Each number is 200 + 20 x the weight over the matrix's rms, rounded and kept within 0 to 999. Layers, rows and columns count from 0.

# layer 2 MLP up, 512x256, rms 0.0901, rows 239-266, columns 0-127
248,158,201,146,195,231,251,206,215,228,181,214,204,197,217,241,213,141,203,208,170,207,191,198,183,213,212,208,227,176,219,202,207,160,193,164,212,180,204,238,202,215,204,185,170,146,172,207,194,202,169,193,186,224,219,201,160,180,217,204,154,181,219,157,221,210,195,203,202,222,176,186,201,158,189,174,204,219,189,169,196,211,177,178,229,200,184,169,220,216,219,186,211,151,179,231,222,175,219,193,241,188,191,220,246,191,203,194,228,201,205,201,184,218,196,160,183,204,214,192,184,186,172,139,198,200,201,216
217,237,204,205,170,187,226,222,196,188,209,184,179,177,192,178,209,165,209,216,223,166,192,202,215,195,215,213,202,250,190,213,213,191,188,190,215,209,206,200,182,168,203,201,183,200,213,143,227,180,225,201,226,207,193,161,224,145,193,238,207,199,225,169,204,174,159,201,227,206,201,244,219,193,222,212,204,227,234,224,202,209,182,170,194,184,206,219,186,215,201,199,155,189,195,192,212,197,189,249,176,236,209,215,234,188,216,171,179,197,178,174,203,211,197,209,197,182,213,201,190,215,213,207,192,246,176,183
200,201,211,219,195,193,229,172,203,193,220,205,158,198,231,213,174,238,188,200,203,219,193,184,190,209,217,228,239,223,190,230,203,200,187,206,191,225,203,193,210,183,176,198,174,225,198,175,213,170,226,165,212,200,197,232,209,198,209,210,215,153,238,226,199,177,197,221,188,210,184,194,181,196,220,211,195,177,197,213,182,207,205,185,231,180,192,204,204,172,197,234,190,190,197,202,216,190,205,189,210,181,184,190,208,168,202,201,178,204,230,213,221,201,235,230,216,172,206,162,197,235,186,243,213,221,196,191
228,202,257,202,179,225,206,210,225,190,228,194,173,197,217,196,194,219,218,220,208,167,201,176,149,165,215,204,200,188,174,182,205,220,214,160,196,176,199,213,210,202,213,172,199,226,216,254,186,175,208,200,231,207,194,161,187,206,182,214,223,195,215,190,162,214,205,213,233,182,219,214,199,171,218,240,187,158,213,218,176,208,236,162,197,201,194,162,227,171,207,205,209,194,210,220,186,200,157,197,212,216,212,191,209,219,166,204,203,191,187,173,158,213,210,184,196,204,212,225,205,199,140,230,160,234,221,209
209,212,207,193,206,220,188,184,175,251,191,184,197,216,237,171,204,176,206,208,237,208,219,203,221,221,200,162,182,148,221,201,164,206,186,254,163,210,249,199,205,196,199,211,231,202,166,170,199,230,195,198,194,177,239,150,198,214,215,229,194,202,204,215,182,220,207,172,180,220,222,211,189,160,195,146,177,197,198,201,207,212,179,239,170,207,190,182,171,231,185,222,153,229,225,170,165,145,192,198,218,195,189,182,183,184,186,163,217,226,227,184,205,210,233,176,182,184,226,178,233,178,209,169,194,202,192,206
173,193,211,183,218,202,221,202,190,183,182,195,164,200,195,195,195,187,196,172,198,186,194,187,193,220,196,210,184,172,169,232,213,210,203,230,212,177,173,191,191,193,194,206,163,192,215,235,233,225,207,220,214,181,194,190,216,198,180,218,183,192,177,196,201,223,204,196,229,191,169,210,225,170,184,236,213,204,194,201,213,168,220,182,162,183,202,172,186,180,211,188,189,190,198,189,212,174,204,205,168,209,212,231,203,214,234,222,160,231,202,207,202,217,221,195,216,177,166,216,164,250,164,215,198,214,243,215
211,205,200,187,243,182,210,200,187,198,215,184,178,219,227,191,203,220,221,234,212,220,186,167,241,178,177,193,176,191,203,197,178,194,231,162,220,222,198,168,202,205,204,194,182,200,201,211,196,222,229,204,189,196,200,246,211,166,168,203,203,204,234,188,208,192,211,198,235,216,200,198,206,199,223,205,201,223,168,214,200,187,183,180,198,207,231,217,189,180,213,217,206,196,188,236,185,221,205,211,198,192,188,192,176,192,159,203,183,178,173,189,222,189,176,229,199,212,238,219,190,203,191,178,198,197,239,175
215,224,212,209,214,197,196,178,227,209,195,197,192,186,207,198,188,169,203,199,219,175,201,211,213,173,198,192,182,186,216,203,179,211,228,218,189,189,191,205,209,206,205,187,186,193,206,202,202,200,183,199,193,185,201,216,207,195,207,189,203,209,195,218,214,204,225,221,195,183,198,214,181,179,211,205,211,207,172,195,188,178,184,186,168,212,210,212,203,227,186,199,195,182,217,181,206,178,181,199,252,189,220,193,203,208,215,184,212,223,192,209,198,206,212,206,221,157,205,194,204,192,199,188,209,177,222,199
201,215,229,234,183,163,211,152,207,186,206,182,217,253,223,206,207,186,190,193,208,201,249,218,194,200,206,189,217,200,210,201,185,202,157,185,224,210,180,225,205,190,189,183,202,197,190,182,188,178,225,211,216,253,192,179,151,225,226,188,175,199,216,207,201,228,192,219,172,203,189,225,199,195,224,194,182,186,220,182,197,232,193,178,211,158,185,198,219,186,233,196,194,181,229,226,164,216,206,201,201,208,196,202,195,160,170,191,245,208,193,219,222,218,215,201,185,204,178,165,206,187,200,194,182,189,202,220
166,238,200,202,173,191,186,173,244,194,225,225,210,201,178,224,225,197,162,221,215,187,194,210,202,206,157,202,184,185,201,175,170,219,223,191,206,223,212,216,225,201,198,205,227,177,182,203,163,234,232,194,190,187,193,212,232,192,234,198,195,187,199,206,218,203,183,201,193,199,213,196,171,227,187,206,204,193,207,193,198,218,183,184,164,201,200,207,218,222,192,207,184,196,188,191,222,230,204,185,222,177,180,175,188,200,197,175,262,175,195,215,193,200,192,193,217,174,194,208,182,196,203,206,180,182,210,193
206,207,187,207,196,205,201,188,177,179,201,203,201,190,195,189,173,199,195,195,204,191,194,203,211,189,182,208,184,198,214,201,196,216,208,200,206,218,180,229,190,209,190,184,205,216,183,203,213,217,175,192,191,207,172,221,205,208,204,202,212,221,191,186,202,175,205,199,193,194,200,182,205,188,194,189,187,181,196,202,184,203,237,210,191,198,188,199,214,198,186,206,199,195,191,178,217,193,196,203,218,198,196,224,170,196,213,214,222,160,209,205,212,182,201,208,208,183,210,221,183,186,212,170,197,193,220,208
229,202,205,141,179,167,211,207,190,192,212,178,180,239,212,235,174,213,184,179,213,172,196,214,225,195,214,221,188,221,176,191,208,207,211,205,212,193,188,232,178,178,217,193,244,158,173,162,187,173,208,194,178,215,193,195,182,224,220,202,214,210,151,211,207,212,214,242,233,237,198,216,194,221,211,213,216,211,166,226,228,198,195,237,214,199,199,240,176,194,198,142,179,189,209,198,194,190,202,214,181,215,189,234,195,190,191,188,231,196,213,179,219,184,218,219,180,227,195,212,166,199,217,193,172,185,203,239
201,215,216,200,211,223,196,192,203,231,228,190,173,213,185,188,206,214,191,275,204,199,218,192,186,181,232,222,222,182,188,181,166,165,193,171,279,223,181,219,164,156,190,220,214,226,175,217,212,208,201,178,161,162,168,184,205,193,203,198,234,210,208,203,247,173,181,210,181,213,185,204,259,184,193,212,208,179,176,164,187,209,218,203,203,204,182,202,215,234,221,167,223,185,228,199,179,170,214,203,215,223,247,186,194,219,210,147,210,206,189,189,194,220,176,221,223,198,181,221,199,184,205,226,247,216,139,208
205,217,224,221,183,197,209,191,181,210,201,222,203,194,228,203,230,196,175,198,215,187,228,185,163,194,178,208,209,191,203,231,194,195,236,220,229,196,192,222,195,213,167,183,236,207,227,195,198,178,206,206,186,204,204,197,179,208,178,196,220,185,194,181,186,174,195,225,215,178,186,206,206,222,211,195,201,200,215,204,186,231,183,231,193,212,203,164,198,187,187,197,213,190,189,199,212,227,197,201,208,195,210,190,196,195,198,202,201,232,202,192,189,214,200,210,216,197,164,227,199,168,179,222,230,212,210,153
230,192,200,173,179,210,192,158,204,180,195,218,204,172,240,176,173,208,180,213,234,210,212,199,189,202,257,197,195,189,206,193,182,178,214,226,209,236,177,216,221,223,195,207,187,229,199,210,193,229,188,203,203,158,220,167,196,183,224,174,216,227,220,211,206,186,205,205,177,226,181,192,232,176,180,226,233,210,210,236,231,186,231,213,184,205,139,205,155,160,197,203,200,207,161,177,205,222,200,200,192,166,212,188,202,196,212,200,194,178,176,202,176,180,163,192,234,211,182,212,200,219,168,187,201,193,184,229
221,225,215,229,186,192,169,224,167,203,197,191,202,246,210,210,226,159,211,182,204,215,210,187,242,182,188,207,209,230,197,195,203,197,191,204,191,196,221,221,210,228,198,210,198,223,213,176,205,201,181,177,206,210,190,175,185,150,205,171,206,185,231,210,188,209,184,201,199,196,165,206,222,184,200,175,222,175,181,225,201,200,239,196,205,205,189,190,214,215,187,164,213,185,219,204,168,226,200,199,194,166,248,219,195,210,184,191,171,234,180,210,189,240,200,164,191,182,181,176,210,183,177,232,206,229,246,221
197,200,176,189,196,203,229,199,199,198,213,175,192,221,178,208,203,202,228,213,206,214,216,205,212,202,210,182,188,198,207,197,200,196,221,180,205,192,231,207,223,188,206,213,228,194,205,198,219,171,217,180,188,192,197,177,218,197,250,197,215,208,201,216,189,202,207,185,201,213,208,215,182,185,210,196,168,265,223,213,192,190,189,198,172,199,185,206,192,178,215,159,214,181,193,222,207,191,211,211,216,200,189,171,192,196,226,202,174,187,205,213,203,248,200,203,214,180,225,169,215,193,192,171,233,173,209,203
200,209,192,211,216,213,178,189,171,220,197,187,165,204,232,222,184,210,172,203,192,189,201,179,236,219,191,191,210,196,187,185,199,195,201,186,207,205,192,201,216,221,223,181,202,215,220,177,200,176,190,196,191,182,224,217,217,180,217,204,213,218,219,199,193,182,224,203,201,201,190,187,220,215,172,196,182,188,177,185,232,183,188,206,191,198,205,200,206,182,220,195,213,210,204,193,165,238,210,229,183,195,177,180,211,186,188,177,192,194,214,236,187,165,172,216,189,186,209,200,177,198,208,209,230,209,184,219
208,212,193,211,188,180,170,159,217,185,198,182,214,208,166,188,209,214,188,200,186,179,202,206,195,168,217,185,228,218,157,181,160,188,208,177,233,201,222,189,207,187,226,196,197,200,251,215,207,186,231,199,199,161,216,204,182,212,213,216,199,218,232,189,188,193,200,228,230,223,188,211,184,235,214,190,191,215,192,198,177,193,207,212,198,155,180,216,194,193,242,209,194,217,183,216,216,161,210,209,197,197,187,219,190,221,196,164,177,201,177,190,197,199,190,207,157,186,212,217,177,194,193,231,174,211,206,201
210,226,227,205,189,191,183,196,210,175,191,221,240,194,188,218,165,181,184,207,194,186,192,186,240,216,208,197,217,208,164,193,187,221,182,184,169,188,219,189,161,189,199,184,214,197,188,235,216,226,192,173,176,212,240,197,217,221,169,184,183,150,195,176,181,221,202,173,227,239,227,226,203,194,225,216,182,205,197,208,161,188,157,182,227,191,182,151,190,152,181,156,203,178,177,225,193,188,152,209,194,210,159,191,221,171,198,204,222,230,201,219,188,189,216,163,228,187,203,167,190,206,173,210,234,174,220,215
205,243,235,181,186,222,180,189,197,221,197,203,175,183,192,173,193,170,199,157,152,203,174,221,206,228,141,189,213,221,207,146,191,169,222,200,155,190,184,199,185,197,194,175,184,204,218,208,175,212,225,218,189,208,198,163,219,177,207,188,197,184,185,180,220,230,222,176,193,232,183,237,184,214,216,203,215,210,234,192,207,208,235,191,210,168,166,219,191,198,197,180,201,176,218,228,201,177,177,195,225,193,214,205,221,204,203,205,230,198,206,206,217,185,203,172,220,201,164,172,199,224,170,187,209,201,207,243
231,206,175,227,194,177,223,138,226,181,188,199,179,188,166,199,165,198,209,208,168,212,214,164,174,238,190,183,220,186,163,177,176,188,192,206,185,175,241,194,241,192,216,207,208,224,208,194,244,208,221,218,174,158,226,213,176,201,184,236,180,225,203,213,169,230,175,215,229,188,198,206,201,205,200,180,182,195,215,202,173,238,186,205,179,177,158,186,210,216,217,203,212,188,225,233,212,199,182,207,214,190,151,198,226,208,184,134,242,156,224,208,197,218,180,209,199,199,221,199,187,155,215,194,218,190,206,189
211,219,203,204,196,176,208,195,182,194,202,213,208,204,211,171,197,213,199,169,180,215,200,192,194,186,211,197,201,181,178,209,204,203,206,239,228,192,195,223,186,209,181,187,201,166,241,177,188,182,193,202,196,219,201,226,201,199,170,156,186,206,193,194,213,200,203,240,192,205,207,185,189,199,206,210,210,199,212,190,174,194,200,209,193,209,181,165,186,213,170,228,182,184,205,214,192,195,198,182,209,183,201,203,204,189,195,192,203,199,174,235,222,187,230,219,189,198,203,220,203,212,182,209,213,192,197,190
193,182,219,184,184,186,186,173,220,199,217,221,187,202,230,185,216,225,205,172,194,200,216,190,209,159,199,162,194,207,197,177,189,201,193,176,178,186,172,220,214,195,205,203,176,212,229,209,196,167,183,185,223,211,256,181,214,193,219,207,214,186,174,209,204,209,194,184,196,224,174,210,199,220,216,198,188,172,193,206,212,194,209,206,206,179,184,191,176,201,197,207,191,222,218,196,209,218,224,218,217,204,202,210,193,177,177,209,228,198,205,197,181,225,203,218,196,230,199,210,212,195,207,214,178,207,214,199
165,189,188,223,200,173,210,202,205,190,246,227,186,216,183,198,163,173,207,183,192,208,163,217,165,219,184,190,186,201,182,222,191,174,201,186,215,200,214,209,204,208,195,233,229,197,220,198,213,185,196,187,203,192,186,204,170,195,230,203,203,203,221,184,184,215,247,227,189,234,209,193,209,210,208,212,227,190,178,181,202,219,202,170,218,162,203,193,194,224,198,181,191,203,211,206,184,204,197,204,219,181,205,176,172,217,169,197,175,199,173,207,168,207,160,193,214,200,182,204,178,215,219,187,196,199,184,186
165,210,208,267,219,220,163,190,231,201,191,208,210,179,241,215,164,223,212,196,214,154,198,199,181,224,212,125,201,172,202,236,205,188,229,186,170,174,267,188,198,201,229,225,218,201,166,177,182,205,198,214,180,231,206,203,218,196,233,225,197,199,193,192,169,199,200,217,192,190,180,192,196,226,255,223,129,182,224,223,193,194,208,238,228,195,196,168,158,200,210,215,228,217,211,229,159,204,218,165,202,184,225,216,181,158,232,183,198,182,178,214,119,215,248,222,160,230,220,206,177,233,197,204,218,218,163,195
195,220,168,175,177,229,256,222,207,188,205,169,185,239,209,235,206,174,154,218,215,211,227,204,189,194,190,207,199,197,215,198,184,197,212,243,189,197,193,231,165,201,179,171,193,197,175,211,200,222,190,201,211,171,209,209,196,196,224,165,205,175,199,236,166,217,171,231,176,190,178,173,218,189,184,190,188,189,211,192,215,201,209,179,189,196,220,200,199,202,226,191,227,183,203,190,186,195,196,207,192,178,144,233,211,207,226,192,205,210,239,180,192,184,198,210,170,195,195,202,196,178,204,192,226,206,171,208
174,224,178,192,185,213,176,206,230,206,193,218,184,184,197,190,220,197,220,185,169,206,188,233,227,216,203,192,152,184,218,162,214,226,213,192,168,192,235,215,206,195,186,168,190,214,205,196,195,228,183,177,189,191,217,183,197,221,189,220,170,152,176,203,183,228,228,217,205,188,214,174,173,208,159,200,207,202,189,238,188,218,174,182,177,215,204,197,171,192,182,197,213,237,202,183,215,186,200,221,202,200,210,174,168,203,212,215,193,210,214,184,210,230,225,189,220,201,177,184,229,207,220,198,202,204,210,186
# layer 2 MLP down (transposed), 512x256, rms 0.0825, rows 239-265, columns 0-127
201,198,218,215,216,183,222,175,189,201,213,204,222,181,186,210,205,172,193,176,190,179,211,207,199,147,220,223,224,198,244,204,222,185,224,201,202,192,196,163,224,171,213,217,163,236,211,203,210,217,195,230,209,205,186,170,156,195,169,214,200,223,236,205,217,201,183,239,236,195,224,196,175,202,193,218,163,190,265,216,198,217,224,203,197,193,175,217,248,220,199,207,171,169,176,199,186,187,199,181,222,210,203,203,180,200,192,199,171,164,211,250,166,192,192,187,192,215,161,238,164,228,177,175,171,188,167,239
206,222,175,195,191,230,225,232,175,198,194,165,202,201,182,234,182,172,193,224,188,203,172,200,235,186,235,190,223,186,196,229,235,217,220,198,210,218,207,175,185,185,208,171,204,212,214,179,235,192,191,216,178,229,216,228,212,177,176,248,168,188,191,155,221,210,209,236,222,212,189,212,243,188,181,229,219,157,212,205,206,195,197,175,188,196,192,222,213,193,231,207,210,192,219,182,200,214,218,184,190,246,193,181,186,179,217,196,201,195,196,241,219,171,189,201,188,197,198,201,175,197,239,189,208,176,207,202
205,188,220,221,229,212,193,214,195,195,225,186,206,196,131,174,197,206,207,177,245,188,188,194,182,205,190,230,176,209,202,195,206,168,190,212,189,203,226,210,216,194,200,197,196,182,193,217,188,195,209,210,211,271,211,227,193,180,197,216,209,195,225,206,191,187,204,208,248,199,187,187,175,211,214,197,172,222,196,176,215,204,193,192,190,192,215,194,181,197,197,210,205,213,193,220,174,202,228,226,197,201,224,175,189,228,250,204,164,165,216,197,187,228,193,198,194,200,192,188,201,181,202,182,224,186,202,165
215,229,190,210,247,245,192,169,187,169,207,198,210,200,178,193,182,199,194,194,189,190,228,185,188,229,188,190,220,210,229,170,187,191,206,221,198,170,210,208,220,201,213,208,160,214,183,195,187,178,168,228,216,230,196,201,209,196,210,166,199,200,200,193,182,205,213,198,232,226,205,179,216,161,189,198,220,177,177,198,182,199,225,174,196,224,258,161,228,168,177,204,220,203,217,208,202,210,191,230,218,209,188,196,222,180,162,199,236,207,212,232,202,209,217,210,189,214,206,207,244,200,235,208,180,216,215,186
215,215,204,214,155,165,187,176,229,194,189,167,216,218,171,189,211,180,192,175,199,156,204,196,232,212,228,169,219,208,210,223,205,204,143,192,188,181,181,227,220,205,199,212,149,163,183,179,180,235,194,207,192,223,195,181,214,190,216,145,203,195,203,181,258,236,182,232,183,198,178,223,173,194,193,235,195,240,206,247,157,198,245,196,217,220,187,232,163,181,208,195,197,197,162,206,237,224,202,192,182,182,182,196,197,192,238,200,186,147,218,207,213,175,200,197,214,151,161,203,193,198,219,182,195,177,199,209
191,195,171,177,202,242,215,173,224,187,187,225,179,192,190,218,186,184,189,216,194,189,194,203,197,207,193,176,164,233,186,176,220,213,216,164,211,212,215,189,164,229,229,222,226,201,162,218,196,224,184,178,217,198,191,180,177,252,225,198,154,170,224,234,207,189,203,183,215,179,182,164,205,197,181,171,241,205,204,181,189,220,201,176,162,230,158,167,215,193,176,215,205,179,215,215,202,218,218,220,228,202,189,157,198,182,223,219,196,192,177,231,221,179,222,209,175,230,199,205,162,202,198,198,153,149,247,195
174,207,217,189,225,174,211,211,160,210,209,170,209,152,204,219,169,224,235,177,203,220,214,211,226,188,194,213,167,211,205,206,213,166,212,213,190,233,199,189,184,211,217,217,162,182,194,207,201,166,199,160,230,186,217,192,190,199,176,200,201,203,219,209,207,211,220,210,199,220,191,218,201,204,249,225,219,206,211,209,235,163,201,177,234,205,243,223,215,158,204,210,192,183,184,231,163,256,192,191,215,184,185,169,192,188,182,234,229,196,203,201,207,182,185,202,211,179,226,233,230,212,178,181,186,217,210,165
214,194,197,206,206,203,197,197,213,203,179,208,175,222,225,184,176,201,210,205,198,158,178,200,184,184,189,169,182,197,175,190,208,222,166,197,202,173,179,208,222,198,193,178,199,203,207,194,201,216,178,197,205,183,200,201,196,204,212,209,210,212,194,220,196,189,193,208,205,192,183,196,184,200,205,196,211,185,183,199,205,173,229,169,212,199,212,191,212,224,192,194,197,179,215,185,177,169,196,218,229,203,204,195,210,209,194,193,192,207,205,206,219,241,208,199,193,188,207,204,218,198,203,201,206,204,185,192
202,213,199,169,182,246,196,188,225,210,186,198,232,181,182,193,170,222,187,237,212,216,185,208,183,207,174,216,197,200,204,230,216,214,206,252,217,187,162,219,177,201,206,164,194,189,194,181,231,206,179,193,223,240,205,163,221,183,191,192,190,217,180,191,230,165,228,201,207,189,195,246,215,171,218,188,209,200,183,193,187,204,216,188,228,212,203,225,181,206,195,233,153,176,201,216,168,220,225,182,213,213,236,190,218,234,218,192,224,252,164,180,189,210,160,226,213,185,207,242,199,189,207,217,183,197,177,180
168,212,194,182,230,229,207,187,212,169,222,192,154,195,210,186,187,216,204,182,227,174,215,234,197,200,217,215,197,191,220,228,204,191,177,187,191,212,174,211,241,200,185,178,181,243,188,212,218,235,239,232,206,180,228,213,191,204,216,249,202,163,236,152,200,211,204,227,261,157,187,183,221,199,226,223,229,194,209,223,229,227,196,215,203,209,190,188,197,199,221,192,189,208,185,217,216,202,206,203,197,175,181,177,190,195,194,218,206,187,179,230,207,148,187,196,203,205,203,191,206,219,202,249,197,219,190,207
201,214,189,180,210,225,196,188,195,205,207,177,167,201,208,208,204,217,207,182,212,191,204,198,208,180,178,206,201,203,204,204,205,196,193,178,196,207,211,188,189,204,190,232,220,186,196,214,189,188,220,179,202,223,212,197,176,179,206,212,201,230,204,215,199,233,199,211,231,199,191,197,195,205,204,190,192,193,194,205,227,202,196,206,196,180,188,198,202,198,189,202,211,215,211,212,181,225,228,199,186,188,176,182,209,217,221,176,189,202,175,210,191,199,206,178,203,184,188,194,204,207,217,209,190,209,206,162
198,192,201,179,236,213,200,221,185,200,192,207,185,200,212,230,210,165,214,200,197,189,167,160,192,229,209,198,205,209,191,221,218,175,194,193,219,197,217,226,209,179,224,208,237,190,222,200,207,226,190,183,230,175,228,223,206,208,211,136,189,189,187,201,201,178,222,189,187,212,210,203,203,186,175,185,196,191,181,185,228,200,204,236,215,173,199,189,206,182,217,180,216,202,217,212,206,183,185,244,175,222,162,191,201,188,223,211,200,178,224,195,177,184,207,205,187,180,199,172,169,216,222,202,183,184,189,177
189,189,272,194,181,219,186,218,214,171,224,174,202,209,198,206,202,190,195,185,220,205,186,224,196,208,215,216,237,157,214,215,199,208,203,179,221,189,214,221,223,159,230,157,198,227,222,216,186,225,217,161,186,176,202,183,172,226,170,218,234,214,177,165,246,175,191,168,228,193,188,207,217,183,208,223,216,210,165,184,201,175,216,199,159,187,197,183,245,171,179,211,186,192,170,192,194,192,196,214,229,220,192,180,193,238,220,204,220,193,208,188,227,195,180,199,212,220,196,217,212,157,208,194,155,192,181,246
219,190,177,185,229,209,201,193,173,189,184,186,225,198,207,189,184,212,187,211,224,196,175,199,205,199,198,238,208,165,188,217,181,183,218,177,210,204,240,224,192,226,205,184,211,192,168,207,187,210,210,200,177,202,196,207,174,204,213,190,193,194,222,183,198,192,192,190,230,193,195,193,179,214,200,203,194,191,225,180,207,214,203,201,195,193,227,184,201,198,161,184,217,191,198,177,213,210,190,193,197,224,220,209,186,203,227,204,182,190,171,197,185,222,232,204,204,213,187,191,173,154,183,180,197,209,204,186
182,160,197,190,183,201,174,217,242,173,232,146,172,218,231,185,192,201,219,223,200,214,185,220,212,193,199,188,228,222,195,215,219,210,212,203,209,222,167,203,196,207,227,190,191,193,197,221,186,186,186,223,234,211,214,205,231,186,186,204,186,209,203,187,198,188,227,214,173,205,195,232,219,216,234,235,209,220,198,213,181,181,163,204,207,185,195,225,190,230,179,204,145,191,180,194,149,218,200,235,200,181,153,183,197,200,201,227,207,225,224,176,202,200,220,215,205,174,192,173,215,202,199,178,208,196,213,182
236,178,253,183,193,206,208,211,215,193,212,197,201,217,185,186,192,165,208,201,183,172,199,179,204,196,207,172,203,222,214,211,189,229,178,186,185,173,219,163,187,206,180,188,214,217,230,160,183,188,197,181,180,206,190,214,203,173,148,167,204,202,219,216,212,197,180,194,223,185,220,201,231,169,208,171,238,223,160,204,205,253,181,206,226,239,189,156,185,197,221,200,202,268,203,199,185,226,199,184,197,207,203,179,261,207,179,194,217,216,224,240,191,182,222,256,229,181,168,203,192,239,239,204,221,248,213,191
225,200,184,199,228,201,181,175,187,241,187,225,189,216,223,202,210,220,198,206,198,181,191,208,207,183,211,189,196,188,193,193,209,180,188,198,234,190,191,195,173,187,180,198,228,193,192,191,191,175,224,199,188,207,180,197,187,183,198,190,168,199,212,175,187,166,203,185,215,193,182,205,195,206,204,182,196,193,186,196,159,179,201,213,200,214,210,197,191,216,194,214,203,225,199,167,209,232,207,177,196,195,214,194,182,213,223,198,193,213,181,208,200,207,227,177,194,176,224,218,206,193,197,217,247,218,178,193
217,205,179,194,205,205,184,156,216,171,197,199,186,205,186,198,220,195,213,196,185,211,196,164,210,183,194,170,181,217,201,191,198,207,198,186,214,200,165,178,211,203,204,183,200,194,206,182,183,191,178,223,188,201,184,248,244,203,183,199,211,210,195,212,206,191,200,229,231,208,175,211,190,172,214,177,199,218,193,193,176,193,186,200,226,198,224,199,180,206,198,229,203,201,198,213,200,203,209,216,205,198,199,165,201,230,179,161,204,237,223,168,204,189,209,224,183,206,219,186,201,206,194,212,221,237,223,192
212,188,195,208,224,144,214,189,212,204,213,161,216,206,212,216,205,230,181,205,180,182,252,241,200,194,218,193,194,215,238,222,199,221,199,206,197,189,192,198,168,201,208,227,164,215,203,233,202,212,153,155,196,200,205,212,172,190,182,238,211,187,186,191,183,224,173,184,219,184,163,164,205,211,223,204,209,225,194,173,214,202,184,216,190,164,159,189,206,185,202,199,260,196,202,208,194,179,161,231,198,167,183,162,191,199,203,183,202,199,182,201,233,184,195,190,201,199,248,200,221,165,209,200,224,199,205,211
208,211,219,185,187,227,177,153,166,171,232,201,242,195,235,208,204,225,221,196,198,142,199,193,148,199,190,198,203,203,187,237,230,173,179,225,210,182,185,201,190,178,215,234,220,195,205,175,189,212,180,167,198,186,230,239,163,229,231,219,224,185,202,178,237,166,192,210,194,168,172,181,230,196,207,177,209,208,191,182,200,197,234,202,240,204,199,162,175,180,202,178,199,162,159,169,165,157,194,181,199,204,211,196,216,239,181,230,202,196,201,204,219,183,216,209,175,230,203,198,213,231,209,204,209,183,242,201
195,213,192,202,193,225,170,188,171,206,232,208,230,221,176,188,214,147,221,222,229,205,215,200,209,223,173,183,201,205,189,177,185,223,180,229,175,172,156,183,208,198,227,214,186,197,180,200,189,185,177,202,195,181,182,219,236,214,220,181,217,158,142,216,194,232,223,170,206,172,232,200,222,182,226,206,239,235,191,212,207,199,204,200,220,191,194,221,189,205,149,207,223,189,195,243,219,217,211,198,196,162,163,221,204,230,193,206,215,193,174,174,147,221,182,187,223,195,184,202,234,163,182,198,183,170,218,191
193,210,200,188,181,209,194,218,187,200,188,191,199,229,160,187,197,229,214,191,219,197,175,213,189,220,208,168,191,218,207,174,190,222,231,213,188,181,213,224,158,205,181,209,256,200,172,181,191,179,197,186,159,256,200,199,216,196,196,213,200,171,188,197,196,241,199,252,211,184,197,166,163,187,184,198,190,163,198,212,213,199,214,203,223,215,178,193,180,200,160,227,169,216,196,190,216,186,173,145,196,192,208,232,194,224,212,215,195,200,202,157,201,208,212,233,231,214,215,188,167,190,179,204,185,180,228,214
233,218,211,195,206,222,191,219,186,195,195,209,257,229,200,180,166,197,196,220,208,221,207,185,217,163,203,214,207,160,184,208,199,199,193,171,167,190,241,213,183,182,208,207,213,216,176,182,176,237,214,196,193,184,234,191,201,158,217,159,191,200,187,179,161,182,184,223,177,201,245,209,193,222,205,213,183,214,218,189,166,175,182,199,229,219,196,205,181,204,231,226,236,187,204,189,188,213,183,224,182,176,186,176,208,174,186,187,172,192,191,189,226,214,247,158,200,209,192,187,190,194,213,188,175,188,163,218
179,183,214,222,192,216,164,222,169,182,190,204,225,199,192,194,224,181,200,192,215,221,232,198,182,165,196,227,232,202,208,186,176,183,209,192,204,175,220,200,177,200,196,235,209,223,199,219,191,199,195,169,197,202,244,198,242,187,202,183,206,167,183,178,165,167,193,184,191,222,205,233,204,207,189,201,198,202,180,209,196,205,207,197,220,200,215,214,187,222,204,218,206,189,191,199,212,200,204,202,187,254,208,208,206,192,207,184,185,185,204,183,200,205,192,176,191,219,218,204,195,195,213,207,171,192,211,167
193,194,222,188,170,206,205,185,212,194,206,204,176,219,220,220,204,210,207,228,197,204,208,217,199,202,200,192,221,207,236,200,206,221,171,191,201,222,189,207,213,182,154,199,212,198,173,206,223,205,166,196,235,199,189,210,200,189,213,190,231,212,200,188,192,238,182,190,216,214,222,224,204,217,196,205,203,201,195,205,195,219,213,178,190,197,218,171,194,192,187,202,197,206,197,165,219,194,203,203,177,214,199,216,209,199,195,178,165,218,171,240,158,215,233,198,210,206,220,200,223,207,210,202,221,190,212,197
244,181,212,247,252,184,194,206,211,227,229,189,214,224,201,218,171,233,224,220,185,235,171,198,195,191,198,173,210,126,236,182,207,230,199,175,211,184,225,150,187,189,187,204,180,208,150,189,243,232,166,204,206,223,216,169,228,174,202,216,188,191,203,187,178,230,210,187,174,192,222,237,217,220,162,244,186,201,165,221,174,187,188,242,212,198,188,185,171,194,221,210,189,190,197,218,246,246,224,190,180,227,210,166,219,181,192,164,182,181,215,187,246,217,168,201,191,186,209,200,183,234,206,162,270,227,218,222
188,216,207,186,202,215,167,198,188,235,201,199,207,224,170,212,213,192,170,208,209,159,231,167,177,157,179,207,188,177,179,173,188,185,197,213,191,211,171,196,232,205,187,168,193,190,173,215,206,214,227,201,196,185,178,203,194,203,217,172,189,234,199,240,180,206,213,216,205,191,206,181,209,221,214,209,199,194,224,200,198,206,204,171,174,178,208,214,225,199,176,194,211,182,193,202,192,216,248,209,160,203,191,187,172,230,205,154,205,218,204,202,215,216,196,220,212,225,219,192,182,190,193,184,221,223,192,177